Each number is 128 + 24 x the weight over its row's rms, rounded and kept within 0 to 255. Layers, rows and columns count from 0. Numbers have three digits each. The size before them is the row's rms in percent of the matrix's.

# gate: layer 8 MLP gate, 1792x448, rms 0.11, rows 538-612, columns 168-223
# up: layer 8 MLP up, 1792x448, rms 0.114, rows 538-612, columns 168-223
# down: layer 8 MLP down (transposed), 1792x448, rms 0.105, rows 538-612, columns 168-223
gate538 104:155133127103131158133161165141121134129125112124148140117153147089168128092124123112096129138145069090117153157127122138105095134168132116124154160065143104174154136155
up538 104:150138098141149090129110132115126214120120126134154134144102136170111126123145120128128147154098112127145112153127153153120123152148105124149114134126132124063110109145
down538 105:116139126118126148109156117096132105119110134123147119159151163061117140104129138135137104127151133138095159131127125116126156164158158171119134120144166114162101149175
gate539 100:077086133125161133139123143119175099119138155090112098171087093139124155120108129121124072092139128109134101092124153119143091094113135129160143097153139183180093089098
up539 096:106170149124142166118149112099136111183113124136194141104144124122139113070130135158089110117169141092124132103181149117138126115121144063134098114128115162146091130163
down539 100:098136140133103091158113157137156169088138176148125115140074142133093138132152089105142125112090145133113145152153152116181146118161120144119160131077079099092145150090
gate540 102:093075135130135102138099159149123141131141127116121163161095113143131116113155164141153138148149142093153108107101103111078148116127128143145116117148111143106117104127
up540 105:136114115164125181093114098136148110183173150080175142104115128138168144082116114111080163124126115136109125135102143139136142109138129119132164123122132117113151107114
down540 102:114104158125109130104164127129105116147127165183112085157116092151077152203102081150173128139128146151104161125123131134147075119175128113132116139142144093149180117098
gate541 099:072178113157133170091115157141105131106134153130085138111128132131119085179133118142114147148127112149142171119113182152118150085097160149100119103125166109093105094135
up541 098:093124129139083169103115094134103129130116138142169097156143124154131134097162101157142153088141137085110179150130120113088124137085141141132141115145119094156137129151
down541 102:112129152140150148140113154123116131150170095082132172125145100093141167105094113180145140126106132128090132164121131084126142116117122133154101150119131151102136118085
gate542 104:122110142150122121099096151160161129088125142082098162103105117093090118079123143131088115112157190133135147087119089133144083125143127108105109117139119147163126123110
up542 101:094109134152131166106117117083080104120103111138093116179151132116122097119116099111109138152116088118109142120151116146110148106081130114169114163128111151127141106158
down542 101:104146108170115082167137147149126097106177109110152141102128105143153132111106137096104126139137124125135126117142134111084128135142092132091128160143164112175132118083
gate543 105:149139155152133136144121133137079143148128159176170149133094142113135154139186191132143172172177128140148150098118132132125078129094114110178152120144136160140161136131
up543 098:138125111117111145099114153126111139165125142111120116108125112118134114104141140107123122133131103115092122148083126132135140129157106102129163103121114100158152124151
down543 105:133148153141109153157160134148135129093127111126115141151111115161132156132138162149066130095138157120118097139144127111177157179135130093152095129139129137130125104118
gate544 096:081143140118081131160129146125097087116192179137109115133122167147154083126127149116156112125135155143123127147088177113142132121127130090135136129129121103177132135107
up544 097:185128133123107149119093140123142127087131149106128106167114127130128131130167092105157120086087120143162127150145105102176162116081142093146148109172112109132161162127
down544 094:115124112118150129151142145125111109156115090095163169152094152120110113117127149142120154151152104158088116066132138110083137126199120130142162101103118143137106131146
gate545 099:144126131125096138156130111094127130049134105097172171130110123096122145127121113133124118142157120136121096090167151095140120115134137149151118099150122143096128150097
up545 093:146097119128157141162137123152098080153123197100106076154134125142131082171119119114161159131167123126138147118121112140128131153089148096136097148168084148134074140138
down545 098:134140123159126149169136126123125162159143145122144142142147106152133149091118108114085134091095127101125147176171129148094175154123123140123166136132164127124145192109
gate546 102:140157118138144159157116069138121135111155157114106122139101148139117141126134121114092183120132172124134131145116154145150119125110119145115144097119163114132129136132
up546 098:153096124141097127110110112119078141154111065141114102147124115101155122108166114111132127120157142126156110102171159117095104118128156110149112133170048146111131108118
down546 105:113160068161128125118139120140111112125165116116146122134104095152108146105118132139119089132110094126131119147164130124165101143110130139097131109126150141057102158117
gate547 102:151095125133178170151107143143160160125125135150115098108163087085082121131124100129149159126144136110112138106103131135126136127098113103155146136139106110117150164127
up547 102:065119108104125125090141154127137161118083136115124134112150092104131169099110144146131164125147120136153126105124116155136161117160152131128154146127157111141136157146
down547 098:158128112106132174084103092084130123133142134091160066159120112120160164086126129103105120133101101115124142128104179148124152076101105092119076140087122121136115141167
gate548 103:121192154103138174123126147146165139131125137124074139116126107137100101121110138133133074142135120138141108150098124085090124105158118104111084131168172105131143134134
up548 103:187112126169137084147132105125085180126133125113171114139134164118155121115126126148127110136072146091118111097107134141115116135068123135124117101161103159080158105169
down548 103:142115130120114103156161106173129165154118142110155179122113133176156118114099133146118150102097139127118132157125138116090116113167117135181115105107141118150131133113
gate549 095:146093127157133142124131197128162127104112119124115162095137124133121154136129160147072095107157125142142146112151118133090120138109108132126129106127113127089094154129
up549 090:162105134128121133121127124151134116135176135133144136143115158141144120148124114130175082114148135147102092151096140154145165131129162152112097087147124124125162136160
down549 092:105089095123161134150141141133126126132129137126097101130165160131123109124159114150105173111134136150138150105137130114094133119125110106106147124140139141105128107106
gate550 100:106103110136104164134096116121117136138111158147155130114142120158127110156129098167115111113100126163135147189096124111112137128116116102088127110114122112163116103116
up550 097:126138158137111146114088146088143104095149135144129143136080150084129129134131131119142120122125086170164130114113104122135149150153143088148121122121110152133102127147
down550 102:122132114114140084141159147100123167137102134163132095138151142157141139141109113121127134132187127121074128095115116105120119148156117128138151149101114085138189160102
gate551 096:119135126114129164101139145133090116122138137151166121107127122139122116141198122125124085148126133121129142144120118130158098149090101084172135144084122139140141145087
up551 096:169136169095102111114131146104127102114105092123089177156122110143141116160113111121148129129153115108122146106134127117129149123131108131144107180129139112108095144143
down551 094:106092157111127137144129117102119168175137117125129147145111166122116150133076154106100162129103114157100096168121097103079113140105116108120123108105161150174130137107
gate552 102:123099172137094106122128151152120133091097085137170148134133125134168127091147100127127078143111121144143091090138093118096123142092130106135141136142154128135153111114
up552 100:152162153117058121162117104172124130103138105099096123142155138109110157121148111153110129103106120122104155160184173145134110092144147161126156160147072125108121111130
down552 100:100120131130144131099103095127117135162115122122102116111088158122113122140129124142172123116123118129105128172146105164123150145113186172134150112153169169111142119123
gate553 099:091121112143131127103118177100165132143105179095163139154121152092146152134086107114177101116148116140114123126071150138118113100104171134137092109097156089102134098127
up553 092:131129119169114141094121138090107120173149134094104098111158138131122120140132142126140130102100096164172155136130157173115145138145106119114141091114133141148140109134
down553 094:095087107128125084169122158095122147116130183156146136113170155136161133118151102090147103122141124133072111121123115126203167122126122094123103093129136118113124109156
gate554 100:140138114133153122136171164110141101119111153119133102107138094123127152146090099118104099147128072166123130132117120151124099108129073139108116130107083113125131175119
up554 098:107139144098122115109128143139089108146147153129125114160131138170155112162123128163100123096162105088100069123136139113098119128149139113134116174108142153106147188147
down554 095:144127110115125137139116115118138192144118181159151130122094145092097117104150100174133151109095141105153145091189131107152128129109113160119099127115128143115122114143
gate555 095:139130137149162135151123127135128124107132119108090159106119113095127109085090113152195157160159116146106197120150183129131151136064141130122135135093131142131127147148
up555 097:134152097127103151132161117135120132114151149099119085134114110173104165149153158109093129100138170171151084119099129136081134120142108125111191149113152148108113097139
down555 098:144139103103113096125113140101178145141129150125138125136159116120149156140141122114109134174095124086126133146155135148146121087129154136104139094143117095138089139113
gate556 096:186168141155153117098147074138108137147158148099144135109102157174091140089118078125097138147098147123193141174101105126088120111104095168143097114148132164071152110079
up556 098:149093109123144114155125142112147141141136116116125128168096113151121108145144124118103169098112146148143148174159109137127115130123070101115126105141088147093140109146
down556 096:097136101131172110134126114111131110124140140121128143134109141109144150135132081121171153139162070119134116110101126078084107159109117108140133102169162148113099110120
gate557 100:097111113164157129077088153128128130157116107118142146093102130142076112137124119143157133152107116122083141124136143142169103190110094116154106126166142146080135145150
up557 100:119112114160154151137132170125137148157118135136116132118143115118127129104090145130146161133142112152141110127130165110111118104153098090126130131185162142132138152154
down557 100:101116119113125158108176110175088115112124120102139176153120107135164129078124128112116149115130104127163168160141149150131148127180127119113149126115108183130141126109
gate558 098:120150089098140084103122105073195140135141109111140125132141115141145142128142135117114117134099163130127137133122115107118129123119142141147122122133085159112106119084
up558 102:160088145112157125182074120145121129089153058115093166130159115094091106115129155117102116097122123125086096119109129104082096123087143106121141092112111163141172106105
down558 102:124150130089125132152128085149150151133136079147128124120114134139173117117152124129155082129054134129161109101133103151159129131143138114127158146133125136129148158167
gate559 097:078145104131103095143094105177125138172123139163122141126114095136172133120129136167108132129153128131144153128141111100137106128139134152090132151103102148116163168113
up559 093:082166141140139170118136105120131140084120084134132119127128178065145168080150085131144113129126164090092162123142094109127132129125119134098104130083065105126142144111
down559 098:159109150095118123108122143152113130110135173147129141155135143150105117151136188124133154147143135150147109121091136126130113075145106138101133142167161150154151126140
gate560 103:153157151158159147128113174121130154159155145149174182094143134128126132122184137127141159136159135096120107110083168167120147156113098116106137129083156132139113150130
up560 106:125100117157155121092158113136131156125147142090115161114097112130140161178151143145136141168123083144137101145140143111101114116138099153147141095121145109139157130129
down560 110:148140118119111146144164131151145142145120140130114103121134161166128104115104092111142106119129135133149104070156112138102136124142079122071108182113078122151099132122
gate561 095:178162072149182129136078126135089098112159089101156130142178138123135171118112132151116129132149094098143100059111131132100104158087081117151116172092140135124134100104
up561 095:110106157143145118130137141162157147105113106118143153101139122079121126106120101106122135133110123122106161131152124165098140127110151124164056177153137153185105120149
down561 095:164120119112143108124127092095102153125148172109124146146122112146087096137105152146126102131143116133106106137102142143162143137171141128137151125146098101105112154126
gate562 107:137152116143126153119137119107118125142100082123137106114079156100107107134117097141098162103176160108112134113102124157126076167116113145184151172095071111120154114123
up562 105:142117128094170120138145144068151155115091160159145162157179111113116162109130108094156098161097107128146106177139121151104139145140129109140121086113152141115125105139
down562 095:113166105166115124068116106153093096144114134153140098129127138145142118122092154141154116131115108109165134119140152159111136097105129151125119132135095147118138120114
gate563 104:170140139129155141116141116112164143125130091139099132125088173143133097149121137182087121149147096131114078122109099141159116104156155157077120116115156110135164139154
up563 111:148097125123152118127138119101116140135142133173121128109089164167114134138082106196162150141114120150114083084108074129132120118124137097097147120127116126145135110132
down563 107:140128111094100156109108130088156123124104103111131148147120121164131121092203104090106148108135143158127142133124171122145150139157150118113134171105124173103138132142
gate564 095:135139171145141125109128149088139129130147130124117089118141140171114139124118122127173157111193164110106179136106136098120101164101129142148167110122107134147145105112
up564 098:155089133142149125158136114197104128126117062119121134120081161089146139149170093116133112105122093147150105107132137148118146136153148154135130118166167120112095153149
down564 100:114116066109123135082098138061199131134139174072119134126145111122127143099151124118084124113156118166092171101137148142087144095132116132141129163113129143155143160096
gate565 100:169068171109063086118110140104108153093128149104143108110151131099121133124157105095112107160114140161147162135146157149119119157124115103111115113136135141121160163122
up565 092:082073129123112102127111158149123119101114126101093124142085102086142106100175105094117150104105097109131163125138089146149066106123111120081084112157141086119140143174
down565 096:151139174129098124115141097108137125129154096117122133122132150160109125095110154126131093143147096172109144116128148124107119131119110149145147109108127157118112133083
gate566 098:109147144165128107124122077134119130125123121137148102086100128164094124117161132104133149154136142113158092102124098164108147127091144167121135108156082157115092119124
up566 099:106163129100114160144142120095182112123120139145147155136146145102129096116118098145092117167084143110135145144150139149127153118139095107117139132137096094089120116160
down566 098:117125139116079080161065101135145127122171117116076140181114125142124134080107109094124120087128099104086181135135124134136117162130158114148137155141165147126135127162
gate567 102:147074122120115159112122164152076157095103117181163151157126174135097132172123142103158126103132092130099158129122115133109168162142123159145125132113120115110141141147
up567 114:115155161136161101140148088119159139174113140114089084126138164121111118098095113150121155122132151107142115115146158104150129096110101107128140085150144157103137128113
down567 101:137118120067119132112134154130096130109144126169087133171170122182143150159137119111104097130118123152122092166164094085166148143108113152158124114116124127142085159132
gate568 100:107112119133113116121124142125142166131124095113134115082151152062083133110155139150165180147130116152146143070156105125146138120090150135134123118121109128104145114143
up568 098:139082095109138172119079135155119120142123121117146119081160127113085128109164125105169162102130130134128066111133148123129123108074136166142091117131155101108160074145
down568 100:141120147149116080152117150133151131145106127142144104124125128125110092175093104169142154159080143119157101118134147115115118139170149141124105095140161114148133155128
gate569 101:166115136154124143135117156117167120102117111127136165137126148159131141063106135175097160163144163105108138143125086125123148119144159118146137117062079129110070115136
up569 100:179153151136155119109122139102166114145127180098113119140144146137154121159157128124111071151111134106106091084078071134149077122120162133095132094151111120099101064129
down569 101:104123138121116096134138127152076129150134113141120130109116100119083169138135119120125184113149114155179146145133121146131129145133086137118106121113152101142153126116
gate570 104:136150128118110126159145138178149118074104103151159088143123113123173128124144117124135109085109132143155121158127129115114117137115123122128122135117091091128174131125
up570 101:125123126125151097141112119135117122101058171086089153096116145088149150141146147125119160140143124150102120117110123142122082058166156107079115128129076131124140126106
down570 103:129191139165092129142116142120122153122130124094177132155100088141103147114118127155137136130103096155134096176126154131157166112129133142124124172100122149136118126141
gate571 102:147119177123138131135111188157138144156129090106133194134116104150139101122147164208156159139132111158114139116114146117157163123105130103106119162099145140149133138118
up571 097:141150134135132107120123156143119168117126157180176090132149152136147118160148153131118129123155118153155159148185167133124137117165116093127141119155096137128142165115
down571 101:113152151136096176109108094095107105134125137116171171081106135160141145126131138142164120120161112089096117129139109145156165123113115151130097111129116125143139157120
gate572 098:182133112124157130099096112150123081133090124098125130089076166149112102143154116119160131140084101088185134110100128128094098136132086100119119150099130083110130093148
up572 096:134096104124102101160158155176149107069108108115136150122090077149133100143086145117126133129148114161148097155105093150129148122161148146134131111125087137137113164083
down572 098:158114146096129172140105150145103091151098139100148134122145157095094135157124084088124106089111090118140169116123091152130119158150114127157135129143158126137156091132
gate573 094:181142104133145146097136133145083111112153131133112159115080153154144152081102150137131123151138134112144140133096119153127146114143137141183136137104138147150100143108
up573 093:103121096115150126117111152148144192110091114119105085104115104137130141171170145144123117128136116099155123118147127152120113141108135129087172110067146162087131100087
down573 097:165125118116129157086129147156126127133112134126105101110102127137141146150089104151129125114172084124105125124127104109136167068164095139133153156133111152179115142132
gate574 103:102139150087093124115162170129101138131105114138113160142092134165098136164090144162100080119134132147142122167142099158142189100132156125123126112127112112126146130161
up574 102:080131135109126129146150149117110145093131078126165136105124090141153152134104130137097134082110135140117100148188105111110163133143112169155154138135112117092115144144
down574 102:113155160160109100136077135136090137139128168146105141073158124087125101139132093147121155098084103160150107121123131135158122116170135118140100094110087104114154115115
gate575 103:143123159127140133101125128127132135152183129114185137141087111129165117111141183137131145139152120142127140122179092128119106118147150116133124130118134151147126166125
up575 102:141125099137139150129146101113141135138134136155134113095125113142158127142139162155153130110143147137137123125104150085176097100153115139168066092179110131110142122103
down575 103:129129117157106154146134157151137111138120115096125159138094124121158104102151142154163100122144151125165143120125149116120116155140114132155125161160121116129129111183
gate576 097:128117144129143118125118111149102138149164141166098117173159118131131057142148103143160150130127122115114108117161115161097127118165116125094124133177112126118149156071
up576 095:116146150124119132108073129104102106105142138136151115107113122140178125129084114124117143094124146125096146110075147126119153162142132109120128113117086128128136158112
down576 092:125149117101142147126160145146143098132104177124161121148162103137106111152124108136117124144163124139086149136146167156140136099146138133110098118134169140145152097128
gate577 101:171093137133134133141128158102142143130132151120152156148167062146104149146104114101137156124157117173117122077101157155091129103178159115128131141150146138136148145123
up577 097:199130123156141130175094085127152130173076150103090045154148128115123145102112140151136099104151180120162091166103117122143157132120121118143124105130141112088075121139
down577 100:101127135136116159090163122148197120127136128130115160123122150121150121105108139117089136127112120114120181154143171129128134116107156098090124107140100132122142107144
gate578 100:118098121180168062119116147097099133163139101152122139121146147148186145153121097155132142159126132134079060129161146145148089089147125163126096150135161116158128131154
up578 097:159105129141107145158147147147129100139149127148115163160128092158088131100156107118114103108136110091107126142114127136117172137110094117113102091109130107161102082118
down578 102:137182149105150150103119162064163109157115116185142124093156100138099101101138167135157145134146089109098119126136162096084093144139132106113123159100135111138112141086
gate579 107:075108138111155121158121105091110097128167129083114208107138107147156109116137141149172161097141122145117133147154122129140166141093167130124166120150123135114119163083
up579 110:127141143138124175179161119086111137135125132159148139155145120111146158132139133138200153121131099124131125112155119150127196147155124098157153138136127103109126160090
down579 104:109171111095125123138152141172091124083143144102137081101113140152125122128099140128124132105138131136159072136114137142113145187102090105106092133146097072145146141118
gate580 099:149100144139146133127107160100093136136173129137134081067165137125097158143096091092139131134145147135175140152109162118113096167079135115179152146110126120131154124109
up580 099:142091155161148129137146161124122131149126152154133102125153112131146078111091118104133113120151130125159134134121120124146109113137122171144128071167137123088114099105
down580 100:100119091094155117112142151191096155152138126109117125138116152158085112153166164107092081120140164112124132115136135133150149162101131094140159141147135149155146130135
gate581 104:129112129147132158124155169094190182140127159118146126118147150122088145123173107107135092100132120118144115163145128128134163154121095080151114165131137101122116151123
up581 106:125114146150114117127131118101169113133078112123146099144144173089153115125122154142137122125122133133106146112101136103080145137101108122134121040159080161128111148145
down581 102:144179176138174152136082105132124110137079107146131138119176126113083108110129173127117142143096105155115071170149154150097116159120169176146154109123121151100129112144
gate582 101:173160112121081147150157140152123158149147133106109123144163118132139126125132153125108129161116166130105077141135141112133086128119107133080107103138159119137128103131
up582 101:150145148115066135095137124070148162107139140148122139123137126130122157170176131167122134148114143134117116119097107116110115096129106145105124118137139107122117107143
down582 101:154082085119107152123128162189165099090125158156098136121115105128115147187106115156117150103148131119123177110138130133111180152154159130139115096102107136095155103152
gate583 097:140150129141147111158130105128125128125153123102147162172116124093122105130090099088117149123134117153135104133116180125075113160094116133151166105099113125150112134118
up583 099:189108181124080139155139101089130105108106128113151095112137174136120113148147166121136128119161133092144078135110100138140095178079110145111125102166132130146122106120
down583 102:137134153165122132108123127151111166138159151161121166104120093152093114107113102099154132110102092159170126148145128128076138134134156142158095129094119129122167133135
gate584 096:188127131162136099132115170145146124126164108092151141121174105156044101119108138120115147159137141136136118141139133096114150123130153086145162108091152151113137121117
up584 094:122150114103136115110090128141108106123116114102145132095104120133139106170137133157111150148093110123143132108109135135171150104103091117177148160140131120153116120133
down584 094:094134137157103147126152079154143131129107092117139134113138147168158126128147114139122119097107100121134119102136132079102113153163153146105093139113105121110109151123
gate585 101:093155149091146209109181172170150160157116138127104131094113124119116147179128100172114128129117130121133143145122089074190096117118139121092102136108131147146109101113
up585 097:149116115145138091136175102118090138128114118108133097159148078109104175130118140100122140157111160121151124091117132135119119093142115136110106153108137175148111080141
down585 099:136114168090105110162119103085137091129105127114110135113117153098110127092093146093092160107168126139174109124131116143126143138155177162148126093132135110123159119100
gate586 094:104173126121121132154124121134111145135132083157142097108104111151116139107173084125144116107128165140082139190126095100131154096135116106158139133082091098123100152155
up586 092:119174074179163112169098141144151133137115135142140137117169138141116142151149106144136130151094112131133090165118118123110121103068149113146156147161160175134104147129
down586 095:084109103094111171118124092124122108106135138101098164097150111092154144105129135136081141117106115135129181153099107138110148127168119084168114123098098114143139092121
gate587 100:128111147116117143124103130170136144140124156123112156169127120145122114154125101105157086125150126150106120190139141174126148108147127120102122146123144151134088143135
up587 098:110183145125128127180136107135111107126159126125169151149139105129103156154164120128089133141138163097150124084176118146137137129151129149129094098132081124130113106108
down587 105:142111111130088109100112135138163130153106135137120150150160114146099158135119139118127154110090124140088112125134118151131107110108120174118098122168156112070175107158
gate588 103:161082112111155152072132143118144102087136128147150163193111137160173094165136124137127143153092116122162141129106160168102086114130144103118180089093124124093141099146
up588 100:102105129173101130098160142120158099125137162163090124149148139106141083146104121128107113150146088112091117148117174122111112124140141092125134075108131146125143048110
down588 098:160150121138149124100113114072154096158146138130161160118140096117123135089129137141134118142090124128148094102157105116112116112098130086139079093125170142111133184128
gate589 100:095155093143091114114118126115121123140077110138121169135108117143129105140117116133142152137149121116094122113119097168120093124108131105179105159112141154147125117156
up589 102:122101127151114125144135153124127115143160107128101155102188145126138132126119159123146120125124121136123170131169120157117116142150103193103100115110128147137144129152
down589 101:142114147092138098133151138112136072129133139134133103106102135144114099111118112129112090123135123118123123107145128086110136137136086122121140164138141109147135174095
gate590 100:142139138187110109159122148121154096140092150119111119120126107168169158112145172118122130146129135107156122090130138104156137141178114106132140154076125119123138167103
up590 095:128147157141100074094070124147117123126125148157060147119175154105171104088126139142079144148116127114158168111127122118144160114154106104151156184112165140146135174115
down590 100:149122111105125167139180115110128118130130106091156131128110074153105185172141133130154115104138130172126082130145133114085081108097123111124118106158092117137119122098
gate591 099:093142164133098136129139153194111088109098152151122065140133133104128128138090148100164142115140102127115149084158122128126123140128173126135141084115124141105141113146
up591 099:111135151152184157143125137157157120157091100119120129119085124145176107118151136114133120123135100166094091124127146134106128129125115109112123113126115125111141117146
down591 097:197192131146111139121167100085124057152094145105123142141124091122158148112122136142149180129118164082149135135132145094093108117119130107114141114160092119100138110199
gate592 099:119117162140149110132117136127089099168107152149152193159121142134153161079145101165151135114182147156147127108135103149169143094135106144115098155104145122091131159119
up592 107:135142094159150182094156137125145157098139129116122067117154132111123092151105156071095113154160095094137148149080157139102141131123098106155150114132115124154099109132
down592 102:112147104121129137101124130079144127141161098135136136109158111146138141177115139156133112043150112159144189135118160115151110151120129119116143121156133156096101126109
gate593 099:122128101152129114153108114182118172141107139111156155128140100106113178118119121115153111138127118154125163116161109119146103134101120177135129136107134108094109160119
up593 093:122149115112119160155121125124174166149135126086125113125083156112106134091116092112103130158125141103128078166128145074097143111139081143135135153095129098140130128109
down593 098:141164141119108084089160154138116084165152085150117109136103163173136124106160078095126118157149111088122127143135084160128141154132116151112087138151147115158123121158
gate594 098:149143152156105123109089102158096134122139140113122120173103073113105106119129108117155160092103089119102135130114088114165143080156151128108139081141180146189114173170
up594 107:128101091128185130170126140135180124107130095128151129094158172121147138130083129138097101167110140149157117121152138177112100130100112128153147154128088111095150063133
down594 105:164097137134116116153098139124143113096124108143135147195146161120182162123131103171106128129144116168154131146142102126102139139181128102130123121133088115117088097095
gate595 100:144119092078106109124111132152176112119133174131096127113095079127087168169096147106108148124103141117122142098090111143090150101144126134105161130125127163085122144080
up595 103:125123070087127104137096139158168129117115159132101148151082090124116144174081179144104120145114138109124139110116132119123130099134156137102160149096131133102149167100
down595 100:161104135161130118166101137126128089120134085108087126088132156117145145112129110130151055121122155165109087136117111134160140119172125131133075110124097103147124122097
gate596 098:095117105129135133135152160122098159152128123136156134171115119152107115149102161087085110079121115083132181114134154099120109116104115189144143116106131095118133157134
up596 097:119176162133111161108103116112102132149119145105142116181105118120138094148134154131131124127162111136113211134108139156159130161177159108140099144127086148149196112122
down596 098:125099135112161126175122131119132118126118120165115113094133089122101130152115133095171138147109185132130079128116138169144132084135138136109146140116134080080082118138
gate597 104:143086113148129160133130129114098106088083098126149124132105141138115162110174137150110113135139140111178050146106114144115120091128124157111094117160134165137141162130
up597 111:117113126144149151163116078081118084127116110111113155102090093093083180092174112132133150148138139090127100148136078144118115094119125111091083153132128166143128153152
down597 101:150142132121138135114165105121130107120138161126158187157105101151138152138171089149090162156132096164122105103193130097097143157152136130101132132099119137162130155106
gate598 097:136099188101130109177121063142103105135138149141147097122110114138132163149099123115140158070122116108128106074141143113136158130122134106156132153147115116141132130124
up598 095:125103102108153126129148134083119100152088112133103122062130163132172098143124096117117191098121102114164131140126146134122157152116138106169153119110125123146131149115
down598 094:117133131132062161145125135127150150096130116119123160129128117141134180101142112141085139158181118128107145132123144150108130138135116132127102137141175143102129138117
gate599 102:085120178131168110112105111125130118123132128109143090140131145124194127116161149099175176127125149138139167114139101144171156141100129133153112126106184121120130179096
up599 108:132114122156124117126121158115124096089107117148179111147112153073131107109150133118133178103153153098125115136098132121116164153119153154144113129134176140144150146091
down599 101:151150143145114125125117104097145156117143124130143123091153159183140171133104114146096154123117126103163094140138124052112118115159150122120116128167143151096098154117
gate600 099:157121123147144123114128124136131115131086128183149167127148125104112129104123126131151118134151094077133107142123115172104129157138100144131152099086143146094139117120
up600 107:143180117122120135132134069113149156173103156143158166107135162122148128145148149137131127138151165103110114114166145166120118124160164148123168088108109106172164146120
down600 105:120109144150104159166112166118150130135122133142117108157159125168126086130109133140096146121136093139137148110121152119100122154120153135088122126083127155120145136149
gate601 097:131134097147149132135113189134132101146105127140133123092156105079121148146116100199070187110152128129137158155137128161067134060141154087142139134158120120112158161152
up601 103:127125125143112108113139082109114125124130132158120121197085137161148136094120164103156125143113110152115116122110138117149103163103103154087135132126128133169091102118
down601 103:161141133091172139124153200204112137112100131113109144127144136140089183133133098131138153153142122152089087115131106132130136136118116074123153151115171160097139129149
gate602 099:136119120150147082136127117146142142143199118142065091158128158166101109096113170100149138134158128128131109110133133155136146125097127124147142107124099141108091125109
up602 099:157127130099132172098130091120135160087082136107143138107127148111098148121161142126114183144093090096100130166118096113138141067141105135144101125133116136106085172108
down602 100:094123088104136087128136128116139130136117095105108125125116136151109120120105110128111127164092173114133118117134110132158181103150151092121129111096125138154164100115
gate603 102:151132137163141121155146145121149106127084119144095171106128122157142155101151128139066115137135136114080109136099145109137116092115094121133154138098141160127092127154
up603 102:122130165092094141129118094118169128117124095141080155114110153123140141113125163099125125111152121152091092120151116176131124109094150139109127087148135169121155086146
down603 101:154129172115105141110160164171132118103140104129171097152112164130117100116165101092147096119124136083147130135140125110152127113123134121085156128158087117106099123111
gate604 097:089144096118108150128117082115169108146134148194166122122127119114112149147145112152158150109121079117150143176133103114136170136141173125127136103151141085109123128156
up604 100:147096096182102172114134180126105138076148154088077112116119137159137131157134103106132090131143097137158140133131109138115112124120146108186157168120109091136123112102
down604 099:152139127112173144101139166122146112096173160128140134144109138077125119091161173137106138177139125141112114131121172158149140151102118091107077112103136128149151146118
gate605 105:128143137148145133112092088118132135175116156117158055105127150141119161168090131143120142105169127144112132117147147106143126154137113109080139097142128143125114167155
up605 100:163160127080093092143103083157122148140099115105135143092131137157113152175106150155142135163136105134102078110147142127090149130132150147082145112120112178113149131143
down605 101:131092146169118135159128140120121162125152129143121149122120112133167120144167106097117160114133076158122164121135123114144146148136136131149138141198112164124115129162
gate606 101:152138164125135142179112134083120117113096133177165113117091116153132118166142144119116114158130072083119117112112077105184116128163137136111139114173157120140145131122
up606 098:100146157116115191141086103138148083103149110154111074142153151064140179137124148129125063119122083119132125144131146117135103135107120178133115146071118132121108103163
down606 102:152171098138078101102136153175117123152148147097131147108130094106106099118167108161137130159097125098130150117120176117109111166127165144124148114101104119151140131146
gate607 097:100121159109161133122119155189121178162142120145118119151149134129163128139106131125116121099096108114154071109112110129135076157122131139132117126135124082136125143088
up607 099:122061115129135163133096176111132113150131133135109111140119134150113186139157099141080122142134122178141137136111101113172145089091158143148097128090123100156154115110
down607 100:141140096117112141138148118117119118138144143151133122160139114112157134126117149156148142149144136104134116143143103143109146158166135103137132123128114126122082107127
gate608 103:124105159113117156136135156130122151097092119119132148168133144161118154087099134142097101078160114109099140118168142099137117045116094093122110147125141128159133135122
up608 107:119143143143099122125161086149164175119110118156126083084129132161156098130123165143136117147142098135137134112119096160130159149101116104142113057101089149114071105119
down608 105:093105146144135162156112136154120168108182168127118165153090129138105131115103110109100131121153141151145101157110140135134096189130100128090131150121140137170128135124
gate609 106:115080129131122157087115119115038096153122104108105114134115100146164136136126144115146136104130125153137127126156147120110126158202167100140116154150109137075127106124
up609 110:070072159114118161144128133103172165211131076123144164147145123121156108122135130162114129161131133127093122156139099116152178094089126133125096120100171132139134141088
down609 104:096082117158094071169094109147102098147170153128133157143126133120100135149108119127152130117122168128091141136092117155141137125137115159134099147142152118139113109152
gate610 098:089079176163140144136152086134072136124113127120125183148134137101106193144134126065121125139148153122132132168144119108104126145125150162110139097126141143136142138138
up610 099:137167104125132085112148106134164176113124086126095159099128136131130116137119140146131106133159111099178088100121110076112105118167135169169167160104098138095172108133
down610 094:108094140116134172124104119151117126131109117115137115093158140166123143132131103154120188120145119157123155169107103117205149165139138128091148092146147107101119146109
gate611 095:137123137125148088095133091167175124091123090129161122153116146096164142095126100144089122075122146131163154133150153161147095155107125127139119151137147131147127103120
up611 095:144189162110137091149126088128162087136139142127135140147129105090150115139136106164167164086143130111132099139125175147116152126169110124110090131130142159192111152099
down611 096:081108103130129164133118186127119124109144136138095110118135093158127093152139167132145095137105110120126144150133074163097102168116117161139101134137109103103060098107
gate612 100:127142152124124146120173149157131153095105082097131111134150136130176132147074109129137102115134131103140186116135130118100070131157111122123121149106149141154075167127
up612 096:125138143160174142157118143149103144128096123124144138058102151127096093128119116138162154126111155151122130151131114144144135194135126108171118182127128154065125141153
down612 096:172138150131120115089154115119151086120093135126100163103123123105120193118141117135108125136131143146173143064136115134106153098136083161121120146132093081143136128119